Weights of a small GPT-style language model, trained from scratch on English Wikipedia: RMSNorm before and after each block, a variant of SOAP for these matrices.
Each number is 500 + 40 x the weight over its row's rms, rounded and kept within 0 to 999. Layers, rows and columns count from 0. Numbers have three digits each. The size before them is the row's rms in percent of the matrix's.

# o: layer 7 attention output (transposed), 192x192, rms 0.105, rows 188-191, columns 96-191
# v: layer 7 attention value, 192x192, rms 0.117, rows 189-191, columns 96-191
# gate: layer 7 MLP gate, 512x192, rms 0.12, rows 0-43, columns 96-191
# up: layer 7 MLP up, 512x192, rms 0.12, rows 0-43, columns 96-191
# down: layer 7 MLP down (transposed), 512x192, rms 0.112, rows 0-42, columns 96-191
o188 096:516415472501535515502496519440441499489430539555495514444464466480538505476485431508448577528548465498507512461539478470528488514505471428502452558473478538503494511507484563563459524474561580480556510534433500469431473554450433508445552528479562467527535552509501484545569487455480534560
v189 101:466472417507539493506481517472524424409461483577473578460485461501443467460582539563557530453505485468504454579441521437500500484499477545565453498583563515513519502459557481496489483481546532497498550489473475431528480474492512501446479444535504449430563513481543558475552557526454435523
o189 098:507448503487486509512432533539577476467495436516556536527511468573484556520527523561514485490525458547502476495447544460492513473500456497548500500549493515526581532531494490454456522444580491543502551469462450447520529467486484431472493514551536462484518505509467531463553522486496519583
v190 097:523461558424541502505466475541538465486499470512512513515498463581470554478531490477466493520418411521511522508483459570528480522523497551530529462522534519419427475402492485509461515492481543601525557456523563508518470496502453614408488492548446487481499523561467493500534515481526524494
o190 095:452480515443481438509454447464513522467433515514471473539446465569460563464532431535479488491485508539496520443463535498440540588466436561477549520506500505425485520456489540530416499453500507497517508435600582588522482508486502493409481498518481508519487554519499557559451497516531507505
v191 095:462467507514496439511563540504480462474460481462449479464509439464496389458452516586575513486533537497485509482544524466505515489494418445462533489474488462523462363498501523437470458526565514470498456437475514443509507498574520558557514571525516475531524459502476446513503462531471527487
o191 094:474509539485554523507566516538377473467576489465469397468500487449519393492455556589546543448467452533481480486528519499539478506523452431501466457536499484473485377494456538459494487512547502519494527464500444500507484529513487547551502527508513442405480467557498511502523547447460498516
gate0 099:579470462461463502406430517488473488485420474517507503447506514465586468565570427531478565521500487543535493481431475467489506542448384528555462534499513515507495467449474523504496477495536450454467486491516554511553539530475546544553473430469499544548426433501448471505509487486514511495
up0 104:437509559515497460514491543489491446541501494510536492446419563474538541493564468473481560509522509491550575546501533464583503484495487499502542464460474477515434469485513507492473540484532476468520501479572451500524522494521459438463523464562552521525555467472497542516497469580490596506
down0 110:467428588445505484515482473509497483558533554467448579532466461528427511483496496464538541415422455503507473496589498443521541477518524512564552544458540469513522538502491476486499546460466541516452478466549488446506464503537435540529546480548422464520531415575512466576466493533490410518
gate1 109:539504480513516537469484452508495538575528467468516421578404498417478452434514486440397449507527452539464473533502525507512419527491538475541519522485490451579512513541510520484472532510464500485469450462522518462515546519476509535487519475533586535500531488422490556475463451512455528442
up1 097:468554501446485509525570552557516510551490519532514489537463445498495461498499482494598430514515569488509509505480523539507535553535437528486477511523499525455466566494506445489556551506498437498481481526474428496488548491474484487525484489532537519491507518506476476576463433546495504472
down1 100:465497498468500479469449566511471443473496471497637559529605487543500533549533495496500463564477459468505576483521502516554508459502484484452477542603538447525457504557488486481478508494513520513560503487514426444488491512499491434495464490476507539513494528484551506433489559504511459463
gate2 093:534530524520489572545448483483494478452441509520527514514571476429532513444495511466511596501391533470458537536522521524514518563469528463458476491465439523501496533518538485530464536490508505517595522491512526546594543510547528538416463539519500544512486538543568465523422515507518519479
up2 098:545555539519508450523554557542507428498509485411568487595415543460540494527550467534492516521475425495486468492529490446471514560549525476503469543462515426466467454560467456479469425473471494457456464508530614477513491506454500504507486469516517493546507479541557498508500574477513512435
down2 104:495542482529522492530500458544504510548572486497462542514559550492486446558510536578548484488574479440493514495526396517557477546478569534468470563462513543452458556426500550545494552510516413502547462601558501457448534559497524519552526506522498485474458471502495474382465499559433500474
gate3 105:478523512512556518502489506436412539467450448469489505524562576469509442473498485404484509476494509519521481521451485497465543539509520474497498534509532458424581430522546465473521454504535480493499536471492486542482463495483415502470460442500518574529609465518514508490503508496459536450
up3 108:475463455429481509494468432478487419517447507542564430518545495442503554521482508504564516535528462468508499508472477543570529506446482556477478534472601509497534500508490541514516503492552427467514443505496533497437403547543527539470547451487543533499518545490484530518484450516479497505
down3 107:522533522515522498532545503586512558521493422446449563440529497454584554492459509504495483519452471517533447531480506500557487508464525451522518540549514513549573493516478508499516522453467478520525477451522555428529494461496423503489407472521434521544504455468515430491526517509470441445
gate4 101:521512549560503497451538522490496540512604521450535452511536513506539525491450483517474423480509422450438486455482527485500581474475545416517589412475534526483520453493423529529498488554523464465458407467497550486551547539467472515556519411469469465581515443493509464503482509558452476498
up4 102:575481416509533500498438530539492485484489452573440490511447475540517552520538450380484497512524494436582482498494558549528478492504527507466503670506544509500538485527542550517556480454475510515509530491452417484451459492423490501473538493491500477564480531479478470554469502473498486448
down4 101:500475486497468452517472549581505595501434505513509479481534448481553517434495565542457483531525425520607483556551500475414534503564452520467497439530529519519591485498494474455482470447430537447529533536480485576509464485521436487485416542532404515504504471535421544474557514447541544495
gate5 095:436473533500532479445446566542582560453527505549486483500573549594503512503453538567485517543493522546463552488511488495508564508415539483466475534465454495523466530545420512463549521447545533460513526527555568551529536488528509508501403516492463522538454443416505515495532516424550470462
up5 132:471456476495513447488538474418448566491480459490534531574449549466533479557499516506403471493513475546532467478564532611515438521435525421476464513495534502450498563478524443601544546557490500477502434458480433535470456533516549522478558547492497605459491484443495480424498512485458493473
down5 121:504466498505525526484491526400479589460504467544481554525345547496564504502488483493470483563512459537485512512451550548524481479547499497510499522475499523496549501396516481537535579500447509545510472477464462537498506463591544503520530522513503491420464483503536497433500596459473455471
gate6 097:533465491444472499512538508512545504532481476474528471502533450502458469501464526516534441443470546455531522490439451455442523501445509486562465513507487421549478514535471467457477473525416471504491511469521500524436574578470507483521533485487551451511447510469482567509529517501480570416
up6 111:483468487513492466446451536525525506521551479532446483518478556530560559481505537484486564503475476520514493474531463529474563491469527478507565459478461553506449487468560502505493500502557543477479489494496498540509554527483535586543532487525581468559504496524471525519577513435477536520
down6 098:445547464492501501513562471517506494525520482496476439534535453404487494538530514509475470510457602450431572519445502525422489531537518550521508567563510476495469460492470479465457478582435431567467549462520483493458564576492512433534557482538509435421499495495586523416511500509513516427
gate7 098:488527493500458502482457486542475527630476494432551486508503533535421486526502480499502500565479507545474536530489466558567527441529481525553484507541451541503514483452536540530502550405482564517503479497500518504480509522532436428509434481441552483563539503544571453470491540556468510521
up7 099:445486491414563451565582475515497523539507495499463488522586570488570509458462529437464486452484549559519475434528485551586457565527515582542532526520537458521516523507520541488572458517494474491513469533477511448501474506547538531517491478464477501484525560531532491521509499550591511454
down7 103:565534511466490436482554511530451494482455485545417459506531503478485506500439536513539478506514548512477543494527461552510479516532537580438482478570460519524495452510445535577453544477463504492486486608557526490448551562532504490504440577510479477499407498475507497442625501538529517458
gate8 101:499457448502531500539472560539426489534397481534467478494532510471490504581490428552599555490515502511531577549490476530585501456512509475459529544498522419491485484583534492504449500520478496495512506526475453507502545483561500480509524500554505478526487544510517556506579486500564514465
up8 093:517494465475437447482520484548506537548540486449478553543537577479597546509484485475531505437535504545508521549500511500502495476456498559474542494472440514454545503479538408556515573498483512472432485480441550545450449508493543568474493529549537484571489545484544502518559537504434425509
down8 093:438494568482492557504448508455520455455593509539539477549458563559426537450417522464520485452494463537518500493630486504512456524556475398486489468553579576522556547508508509545531490492520473525567495488541466548532551550507502465558488485503482475468468483515483494453441469482509566484
gate9 098:437494450549529546520504591532438475499436493450488499536521444455479444498494474517506517482486537523495515473503488522456488489450499522433491478426576496475419454507419543488496460449450454505488474506515500462572522491563519592548507516523500524538539578576492451474508475524521467533
up9 094:433468503534476512562481476386470530450457502432549533478429568512483509607448514533555541443443527488501551510493507435459450496542520448539476458634495549489495527515554487549468515501564459443446533551563523500489438488486514455405428544509526532500496578507521579518563494477466506538
down9 091:545440538541477512456449640537548426522453475467587467487566449522506516519521516546526518549501455528468510533563460531520535476495529451475439511493491463523453432501499486568586477509432483487580500482474460516427549478489464520556497500493546524484554520543526473473492540486522566483
gate10 100:537422409482511523479532577434521478481429442476516451481499500499540490539463501517512542566568512518499554467527435442527531528502445487395486436505494488513507399482532466457494473519497469487487514512493468491493539541528424445532493486533451471494527507497545447529541496477539483442
up10 088:488558531512529468514490527472492602473523529501552538479453494511467558527545473469514565534521538440509493416472456551487508477528582441546474537464539591490532572465468530511547540534551539461505581442468412478473565571514545527531507461531519452502525468501465443464478490463401486481
down10 101:523537499496508511535489424546468482503554493541465493543454568469498519434491511530450512442521490490512477611477535484479447512527522559556550496504557524507441549472462526489499501450427500501491490505450490596449476389486497503439560511474480496543548542469484583494477488518514441548
gate11 104:506539457523551470471551486526484574436474531549498453539611543524535503476480605473484577541514442478549469527466501366491535485468477431520455486514440541573564511485516478504510457533533455473557581498468453543481460486558479464519523494485546427383580546536514443546540471596464481485
up11 103:550601505565483524457453554529479527464517517506444427498536497469478552526463459513458490558452474495503465503506435518517485466462535501502483532518492504495522513494535511468451468488426471469510472553582531473414488503507556475531485520481496537483516451528519484527477524504385378461
down11 097:548499486478494431527574488542499555455551468516536482505556514556501498438565577533493433552525439500434487599519488479472483529482543492557503542451437526542535487435525489504524426490472514485526619482503471568479538471450459476518550548447543488471557472510475467522496455519468526503
gate12 106:487457416497490484562516504540502482521450502455499517454512496501442533480409627577445471410473506522550489520436433492471541542547485509569517474483488478478475417511435454474510472510481470521510500410471500520458513488563544508586432474501565494478512537459476452444536469552406449453
up12 100:492519453464531477461517524487524514498510465538464394473444531475455443474514454556489515547452559493481476482453496518527481469514479535484462498513441424505466513484452545484421504491554538469577570599536453524484533482454545496502496587525522530593466576477491508447465520516586489573
down12 104:527521475540516506467429452515509505502512511476452582523466515438465516517546372436494475584534453494512519520528557566497482502495562472469487545496472549521529535535623515511521475456513517441515515443512490470532462524470454489435577515500456501508443482538483503531488549496548573467
gate13 099:458521447527498493491496494501489530486558539490541567457524507460549485473473459438453543513476473478526522512465470480444453447472575469470564548572446520487515453501496528505441475435449462463507505502517455538529462517527558384538532483489464589468475456514512492491479443494573475529
up13 096:530517436550508469507537466463502485554512624572546510496561485520473456460494511556493524555491476569474512520446524501518531464566546550499552475425522498450440501514537516542469542545505492423541454549484575527594462575491539493529503492489570446431486475422490422530534526546516445522
down13 097:453497528506434507427525595529542567439534483492448540526427533528514535530559486497555568485547496454524522482450473367499489519458506529489405459505560519542538473484503555493538508413529461522500539488542506564498587463520541462507473420516479474497468582560511547508461514460485519525
gate14 094:510558434502444444436519491571506528480485450537501507528469486465532457487500546488576476568483547473505536526581520581565544539551529481528484451523463482489481485545488470548528509563406480502503479472548491432510524490478573519507502475504412464484553528428552518493448536497428506467
up14 105:432486492529504487553471453454488579501525540543562435498484485556448512430475495504504486554572455502512479471545491491513539482489505417504498508518528549540487528468514469567476563501479519512459448524573474462456489514483517442523534538485502448483498493542540424542465556488426433506
down14 099:550536464514470419543555479584479456491395463509537513496511544532578515510589492479515500518527558512461531550465513531517496446561537476499510395582560506534519488547520558514553482457468522472525518416464478483470475493503527555502521459543474516516568518452567504535448508520521497445
gate15 101:527511560457487533588491529516484500475520533571412549439499571449507491514410535503455509535457548461527473558548520449486579455571451511479500447448483447504516466479530519435456516532519554516558473535486525502491509479591473520486527539503477574522574526478486518455536503430511474457
up15 091:497479521584451519469416492537442520469535514479515523584557530506472571524457529489526524529499523497465508462570514507566531494507460498371520485544505506507491555478519511417432519497485445446468486480464541485515459507491478565480556498574450468499501496517479463454491559482519470480
down15 097:552459508427470586548554504469509457505457469531482544419472519483490517458455525509460512487494551461576533540455513502491560456493457443513463447482474515525568451475522520490483537578479549539540478501488510483479575528499500571472458556426472578466490460527417547513537509432517514454
gate16 102:503483530495494504526493510550520460472524484514546501559441450609579497557493465469460425409466467532533549526491426592493401554463498495530433537461489433471531511500513478525538454501470501509449512429460471525521512487494520470524482477485443479496477510432499517476472419557526526469
up16 100:502498482509489469521537605497482526534574528521539524578465550499505533538525564428496471528473540508515540501457508502419478535468460524563443559495526489566459552466454504533482502442447558552451493517432493511504513572495488546530484499485488548501523456440509482432476558534439439497
down16 095:488562558485430524470508431522583517516484470516489455507511461521494489453478454493610473474539444544524501519459500472495559549490502557542565374493451460424535466463540489523510545496456461440486485495485544430484530498427548478490522489512464498526463544517560510530512501560509524542
gate17 106:482463508439483522475497508506444548386497487558549520524513459514531517552450449451628433507464453495477514438447486502513493476500518464532518526490443513583499466533514525528518552565511477439468485549520471501504505522535522477483523506504469489513502567440502413458493479500490534438
up17 101:517421506510515535527507503534467564540546495479487403560520471504538517482414587527610505545527541512551565511525519532493487548506482510520534502513445572496446514458532517418523526578496547532494475513471470497523499456499476560473468533514522481474483544494560466494483566598446478449
down17 106:491469532502486492480555533412455491567554509487515501428535500486472473384459446521494464517482516513454465475512479456432561465526433523481475441451492558471484445538463517571456498500472550597608522429420495535514485459563511599494502504536464548510430520499525502548467596470460453438
gate18 100:438478484486505505469499474449510487502471487517496475493548463541586495442490532512558447499478462495448439549488564519520554484532458473473522438493433504498450531590442499510485523502537555526531533567486514481502492495551469493526447421421538503443547516547531501516470493514470528534
up18 103:566477483463493474454490535461465486476515506523563513505557514508550487473467513502493524570530515459455569447547514475479508548498518507473516502488517483509495505466529403488574566618444507494487462528485438514499515482532465441458469517502518534528467507495523526495439449416575477524
down18 099:533544429533451539570455540538487446461464474475423522517516467543503469551571498439538537520407522491565495521453556463510485407568494512562548545460497497485510509546472429537530529570561514499497567507525566439510486512508557513503463483558504521530487466460506483541525534567438475433
gate19 096:470514542541404464563528551421510463547434512506543486537524466513495540547484531529522444518558515476508452497521519523500493532522494561534447514618443449475530496456485512525459511464462438464461503503478506487552465446477502479506561538587540549484465499521498473422416500484518501483
up19 097:518537565541555483499552553543477404565455555484435479489514514428494470468474539494440424552583487549522528549487527496577447482555556491447547557474580505481460432525452557476478489463554538439498535453408503531473497477532492520505454483510468506502521516453496523453496557560556535416
down19 098:519476446499512519518505469496459497439499528578546531525514493583487545500529506576547561468461499459518497443491494502409543555524392461556522523462432496550536502550519413526491468494485446555539485532599498558525580544497531469513518483435496495442531539488496506539458475425417495523
gate20 103:532556508529505493443438502513479513531488553511534497506536544472512474434504465558480466520489381488448441539511478525540463518424541520536564464537433469518551509576496526487520497521494543527583451549436491531517497472544503546495461484461494526492451531527539516516516538467567457531
up20 097:573534522462581556466513477550452456569547544494482415512604492549497525559444530527508470516538452500585473534600513516478565477519486543501498505498433580534455540509483533494475471468513505526492516461463465473474531483478439521493548568483485446514542522464523435559571491453454470525
down20 098:514544443489471497507520611535518565491541485480481561470476519461533430484440474509497560539444456506475480531490557509555528471451507490486538515486538471420418502510530494537514567521433492465496481588520511459482460546530566435474510530449495455479553487476530499500549560426570526497
gate21 108:510390500602516439491481552499503473512489538470541438556528501479429454541519549508447472489432495496515459442533563425506553521528448419545512420446524510519463474494519569491484522509557515433438482470528462458480528495510497525559413496511490536476499433539466568452488520507570457482
up21 107:530460550541475507525492465456526537532501574428557534510524477491423458438507522455460540481519514516477447487462501522487437424477487519482525425496525498536515542472508509541461541452465462429437453497508526589465580443482511476467459556433520508447477517569539503476499474429542522489
down21 106:492528524509471497508542441524460495521524521507524488387571503473524506466561541564508473487480576548471576457504444559474490449410533463490535507473472524511527375537498441469457472500451484494509497485427539561565508485495387502485547527439456512505428508504436417443514588470490450504
gate22 104:509503540469501512462505461489570460531504526557501500527483508543478557571402563455494469507517448491494448521577503543574530440508417495554492499476450581394551541485444507523530504488538505536544479468505514587471542376510437438525458485550501546443461540502443516491501538469423502455
up22 097:512498492542485512502495492530512449514448488552483476467533416484495444517570513421427529482487493484498538491463463491462523550451509431535504516506480509522514436514419478489524425596510436536517525476555578494591498471483552532454584491503525546505466504484508584544552480522497566548
down22 095:518519507420505486475482444488489487509489496493549597483458570591503549522454541459541501520538522468464494498529550475492538452537406523507490517463529563507495572462506495475418557492489444467582499480487428545465530436494469489430469495510462517476466485486447487481427516475502461464
gate23 101:515476473462454504520530499504601511487471524496434472484487497544495536479489573427554452480493493490507592453513514488531511570532568520522518481537494493488528508500500453434480529441560529518488518488450464437530433570444511475520578499520477539501519553507470516496524443467487598515
up23 103:506513506535464559520544494527524592549562516440507544531525511516528445521493424488510528539450472487481449447427565498485482433534509510487509473517546514428447415531489575544421579577517452459458484518524488515506461495525571586469577548534496495520550437482514513465443473380538565512
down23 098:457413481418518482500529573512508429517463476510510470431504503550469553510542546465535488548485562520566559558519392483492508554541550411484497493482537501514502535493453477503466461431491534504489446467540424486494519488538536449507524509524476525563457577553487512536439477491490485452
gate24 107:476507465520510490566517494465506459538388506490530537477480431446481465582529493421549465536443504429496481525528500481370450523540510552480564567557424460562513490549554443484512454476461519526521577504489553543477547539478520470506465514529512468479503514518462576476507469534516527529
up24 107:481497469543514526506458540489510466457544469558478509546526529469534443476563488510518582503483458511450567532542487523610470543460551502509508561549482538527543493508545450540543597458536518472496452493481506459463495509474444446477488464539479502530510525478493545545479541521522498455
down24 105:444495461547471522501463500489490531506557530458548527512501499442539563526521581486467499445542482549463418451479534467570537451444469556414486427503475517453482437441550596417499522522521504506507516450471494505507435515507478499449441529467481505497452491469589498484482550465500536594
gate25 111:407539508472545541460537478514451403466517460483466528520547449515434488404477544520423516589507447451568488447442501477507554507485523519520489537571542501482468505505524513574432515465548461474507499501504452463470573445418483460483489465512490568465450465488540508534536512484588563513
up25 107:543545554532513536514495474486530472535509453478449474487481534447531420475510400499520531459520519416472512530486426496517506443479609556464549521499587540596421507463543559512471550480454560450446499423535530510467542501547527498491501513465476434425500514479449466471434553536466480552
down25 104:483517522596551514530517512454507526498442466408444484533434520525502515496465572538521480491497524446570458472483478515513509471598437465476522514472494568463515497499493515563493452594573421451523470501445475479511464498459502487472606450570495544576486489504443450450503572438527512515
gate26 106:502492527456446485530504543454536438505424483523480515492430480437516526473493494501400459506548411490495485477457517537490497587482590518524456508502542535504555479581509427580512491487538508523508469516460502470533550522489503495513471447505450494460543540446480455432453480520459517480
up26 105:525463486485471459517522506559524539562592501480497512485492469405537477501450481455543535457575491489441564491421453474505428537415582514462520458527545513561505541463493547481459411459538522497496444494461531519498459575470548524511450444512466517526510469507500569433484484484533528511
down26 108:526502489496416516454567538520528474518557535494498501521533558491562468488433520556518526439477428500510514559505522440480525472490551477579463524551477548512530566517441519509527438479496508470567551568472504501517515476535533477495455457504446431457459459454468438530534458580488500527
gate27 098:545480542502458535538534523503473508454454502519506588456510465541467481501439534448475497470482449549431503560499470587524469556512502510494475535505468504530473484463560567500503442513525509496492492553495472506539466495589490414520458536508506557513421493421466523555459534494534476506
up27 094:572513535493418538604460474453505509514501465518485505437442519477443522541451511502499530505510452492472527494493474515581483448531490523473462530442531520569408564548409469520529470506507498469523488522461531429499564492519430564496518493486472505455524494462543501402501434483395573599
down27 099:528458586608480526515506463497526526557535514492508493510564549489443509409542531592482543546460458532459400462498471562496528556515535443481469507530483478455533392445507519495450462499457501499559486496528452410535529561525550505536533554566538531536527476518511502423536536465547509439
gate28 099:531505399469552502515452410525548496539528500539481576458535409509452524498494493506558489496502510477493448492505482528448458452521529524505467546566587496487515597471551444542526459504521538488535508458411473490508455513479498479490538427550528494536536466536529496470523514558543498518
up28 104:515523613568498501502452514461475520509478520481491486555385546530480508552426504502491514542513461538454460505501544524504510438484574476429578419475427468509519455495445538483481454541498571480418525494486477507483499516479482484526520501490461505546449451480531491482430570418395480519
down28 097:481548460440551481562502433439518432481492497543506468552505506475576440474569442496471497494457506495543481514485485497453504472445470411439413533545497495541462489507517524413518560456482456576513537545533509487490483492499524473557480529487547532450461522537576525522534514520553471491
gate29 102:534550478550522540538492519435481554565510521444475460515518503510520415492493546545473470498516544509505435546418463599474531503565468471474504470508478538463344507530516467489482511519529486443499549469507497524526457514505581490450549551544546502550447479481508506493438552458432447487
up29 099:476524463465474505478552530454488547534521440474444486461526497512573561524529579536522402504451490522476469564425500477542514422486508426520493469600481511510520537563444499422504583501538528459451556504569494433556469564453530475468555497476509532554532519503478547543499471435455513486
down29 104:534479499485547418541514457412509527528507465457570513532530546515489433481470489484482426499512493436475462506468503603503500552514480443501509497473495469490379545530456505538493517508494456494488538415538524536471419482457571556493525489595507522457528454501480497529453530543445437480
gate30 104:501436570533493512529515460510475581514512502503513574438505547571457474437484507445469565490523455489478486473558415543445483594513540473500382472480526534523503576515520485563543439502535512508477497547586501518509530504481517551553487486496585500527496524480556494621527541483464516537
up30 104:538460483483495494514551476465485504479433486495482554499473424505532433522520474463458474481454513524520500477486503519487434556569521495492430556488563441496529493473464486552584485510514469497489483500547536507495504514527492522523484569422491533527481496525472573467573482582565488497
down30 096:532467440527492553468504521399462457438489454489527505532527521582438488418456492513498526476516463482533478515439529492494550540515478501471557490548549500431517446558530529529509467523499434472506471503465437415424523469508439491511466500452496559498489457500517472520541447478470498452
gate31 109:415483490404494540484626526445581563411521446405495443494579520558506475559454462570516530429484489452512518444448444472420488498502451484477479492498548530454459540537565473481515500437478536551479551525525525433505455489516452522537489503535437493522421501455509548472519479527483467553
up31 105:478450506511511546491529547457498519556517529507516505495422561440447526534511450488460470524509545501520501545572576566569483497583466457489456516530406460465485490508500498605520487472484411445500514545520516433512557499412507436539527442487517519498551580527510574521448547567536569520
down31 095:498489540478540460558478431544441515461597487514441469513450527445474543495514536403512477537432495462487579510607570482513432488473586523477519453489496499467498487494473503499542515563505494519560453497425509575471518525470517550533455504551483549504450494592534484499538494554479481363
gate32 098:565548527486486521586438464530489445561525402513495485493561494503467542503479525522492530456529467501572523488472537554542464513531492571448515464550552508448502500511499532521513467406470445508454477551440534433481530512473453441473476498483507525517496472495473482505480567436482503456
up32 096:532451494486480529530438535505528515510544527521516440534615469484514465482556484452490467525458416436516514522469526519503530439546510447516470507528482537505510502548555435435550469528484417511442554602490453466499529536507477478498543502441514482496555446498551481538486518486526510480
down32 102:420557511502446517509492507554495492497535422493451458517628481514453479497507551509466498440527477525521511516530436584574516449509457542473481497549474490465512553541494521538477408487473529469457502526499510458578465525477503488504506592518457563532490495469508545515484533488551493427
gate33 092:434448517481450597583513478472495503467479488496541585481513512522490502539509518553509541559490453501523563547466504517505557540569500579539525543513497508490475435556526481505496557530477511501529434479461526449552564493472447506473447516510534497475430400524527524454554514548485582458
up33 096:570502449428456425473492503546506403489538522544557482518476499435489514511487514507548471463483439474467482473518554501495485508508579514495430470546488467444561505505473530460472551526405536463513537476466499476430492504422489507495451534536428442487429477481495495471573453528483452471
down33 094:477518530511550467444505495462457558455536507497458502455524526528461492496519518544521491524479542560500524568470471521509535435473478508529540554491505481447446460462572429517541440443514489538479411536455500551564446518527474484530563459464586538494492498509436494512497594473500547547
gate34 089:509480513506556475513481502459491522462584495531522638498514521563516496456505527550585467509454499510530452507557434529455440520531541503519475469514441550506449551411543523513485531529480468530642444524488504492543542461430532466548487531492483496474448448518490438531506445506483555439
up34 098:497546486490485552477546547445496577492458503491484454523501499494518499531450508475479500550450565481442484441479462546487520552517499515490547486576470502545521483549495462521440488521517498488507498447592444472518421518563531487498462507457487456527515464514502533537477489524469456564
down34 092:544511466498539437546463411584509456501451510547494497540497482550490492404557485554555522458564455487491534532459501489479518485531438534487501525455514547523534501492475551463553520467475474488509544551427544515522493404437470470458508499544432521519476517573549545502531517529536534433
gate35 091:473514488511454515446483519476540516561499496503453549521507485503478483435498586477485504447512558453549488516441473527539534442498506500497526465583460498535494550557499549504443526549408474546525458596380552479492489529444476426494495509439505433563462509557506502455431479555532564524
up35 098:535516495457490436523420478550489512545523502445517475484544421483487456456486481460452522509548557485596473425469540547463545495510438499548386533573348438562500568462491454472500510460440472494538472475443580503450468512473529424467468498536473520515507471475566489569425501499509523510
down35 095:510483534544529427481500568483553484494554504533465525544484487559516535529511525498488450497484536432371552548518525538560489482494510478497561493512557530486493505584487584476551553506557543490431442595540513432508522484502524456614478549493512555472471581502526467464499479507523569448
gate36 100:466548539500466448469490477540524475566476510512527475520530417517523506518470518552470484529607555482514542525445450453483454524508577493487493457539513528550552490422472532442492459509473497543518423528469499555447496511455487511563465518519509466488504480518571514512516440460519478460
up36 102:477472470500512496482417496467556486488477522430540515526495520543537489479481538526537550527468554542496503420483489474529463591552439530501547496466496463466465516544492548504524493493524493492551509491561540452460497490559452489453516519492515466514496487513602559532532570611510519540
down36 106:422503517517532477458490506445588513553451514391507524477508517501470457424467548609481529461503467478461530404503551472499518513493497512506491469408524464521528513562450519456474435531494560521498570522506467545519503487534454441439533518466465444523447441513569523540526491502534506463
gate37 101:500530529522543487496480499565445461531432560524541572472545468435479389508445502514462548486506537518525542503529443548481522436488516595514550522574457527496542543444465463489530507490493556560516486464512496476502462443508483476470463515456539481496404587545458492454523474556443546487
up37 109:433450513532484527499524537519591486535537509500522511426506487438453489474516471480567442491505471483517500554486416444534533522444527519437563486474529495559498428487515551453482518421483466504524465585546474457512485472567510508487493466496561526454508597533468490466493480484493521552
down37 117:500560500530539556565500534483552460548524495480507479472545479482515536508504511501479556534421487525467526545491483499514465556431515386382522488484569450485511525509509560490502514515527500472521446549514479493597541529467500528537487449484617567551532521487486468496487544497467480480
gate38 102:586488535501551561503532516489468496522481496584528504551549507551513527495492488436417473436454495523386505492540469511467521450501509546484492422441516536484513576503501448594539498467500529485499501470533481483467495509457418507589556501506477521522515470447573550475525521517441546480
up38 106:505469550539429521496494572506577528493416523485452474518477514533590581502433530490529472470455512493509446522475492474518470580467489495502439529545478545420498540451478499491536468465547535499482439593526525449435509552474532475491540473501460481569494508478537567486457505536508522582
down38 096:483576444511451468455520528539517468499474497482480495448453461425511556527532428543394505524522452468503561505478495526517495524538519529475492569457473511536491542492494515464450449490551516468532562497466543490472435567532464555515522493519482539464540495504551462552530560453466478565
gate39 102:543569453521458562516531528462496548470463476403558474546476502528476450537534545437472485508489535519494503443509576546451500482574494429515451606505514501520507442542506504496475502528537529503578520483533513431481497458417521463470478540481484491499446506616528500515497528451452506485
up39 101:596440545491473559449524437517430511484450539518478509488572533585519501502528481484521452464449524565477558507482534563457416509489458529478527476468490529483468593519487517478487558448484468460510482482506489598496403553507575505555532385499575502468434482533492489536443484494479489492
down39 100:496478452535481379498515497547482562532491510524485481531533520502535539453508524488511557524469489502550431509532456446432497481460457561494470476458461500488505489502461488434498518439508492547516522481465433516472510530503438512509481548512482481514574522476567535470517425527532498506
gate40 095:474524453516473559496605489467503546529510525477567498492488564472359436513485521500534490471506424533507577510539483538452514545504537453435480490539555527537528469480515555544440536530532475537446521489471518541478488474480466470529498521512519526522496474529528561395456580433503536463
up40 088:518517435528509532565422581493508499483438543464482496442479524453464500498547470521459406487506500505496553482439485530531506528472514495481451485409510394525549518518514543439466556528449504521516557486478555512480470606437475406502529528519500542549453455516578522500523460490539490466
down40 091:482465462491483541506529452477490549519458489547530508480425603553492465460458510543493535443425539520510549435511496455483485579576552575496466535514522467555474499458454447549461514449560435431508464556516462517526456460546498430552539514511514544520532512570537485517469532469486465480
gate41 105:476570497547505497463441407503490491523508518455492478438504509510515478560544548510525446512531513466508506471514518597520494551504497467519507516500432457490547576497497473545478385497560500555482542504501473471476502428451494514502494538451481437529520497569514498582610601567571541569
up41 107:464548496544524441600542482497524509409506496418504500523486482496507490475460456517520445479434521474479502530447478557516548500503575452485525527486506486493556505551556539468487521530458477455445489486556481450421586471545578523457520491521480533506458520512519529532579518509469529455
down41 103:501498452518483434470489474585513523481554512519498490443507475473549521522507516518478456495454549484542510446445492519595505547472535429535522515499537473485564540504532451456473484501585596477529517511534445527508402453472489447465488518539546458522457536505493498473468617500500464580
gate42 097:436547478464454487526499507536494472482430483500520480495362547515510473599403522456471477425493420498526562526475517516479540621523519524448554546478503449496516535528455482418525484534496496487487480438505514578509487480530494534534554466530541463546499589466539511498550552511553508524
up42 088:486471503542490424448511481544547540399517478465518476451538510489453557487518463490478514460426487524561518512521414542483532464564446493467503471502456529463430503451494525505462480537461510506534565482581513510473474480469493500461485527490433475558520462533551465543591448438485465526
down42 091:533550527525515538517469536456537450446502496499492511511448543502455424486463455483506533541499475518512480483482551516506459571503524546533535541489457450466575520510427441480537459487441473600487467441523467490450542469598543493453543513586606506507473476489519467478472494557504532522
gate43 095:517477465413532506448473441480470500452490537563481517513573497487501512455491505454487527565491511529487516518535518507485467490495476474536497497537543581497521434507499528603486413509517531528546555469488474524469569484551593509537504498540528444519516550542520523543465523426516509447
up43 097:542491502511463521531452483479504442552516512517533462481497562472508509475548552530521571577447533479518504535502532461467531521557530511618553496470465550495516537486506534460494582472466464465446546438494506458588499559457493448544436455528488514566536534498485450551512523546594531591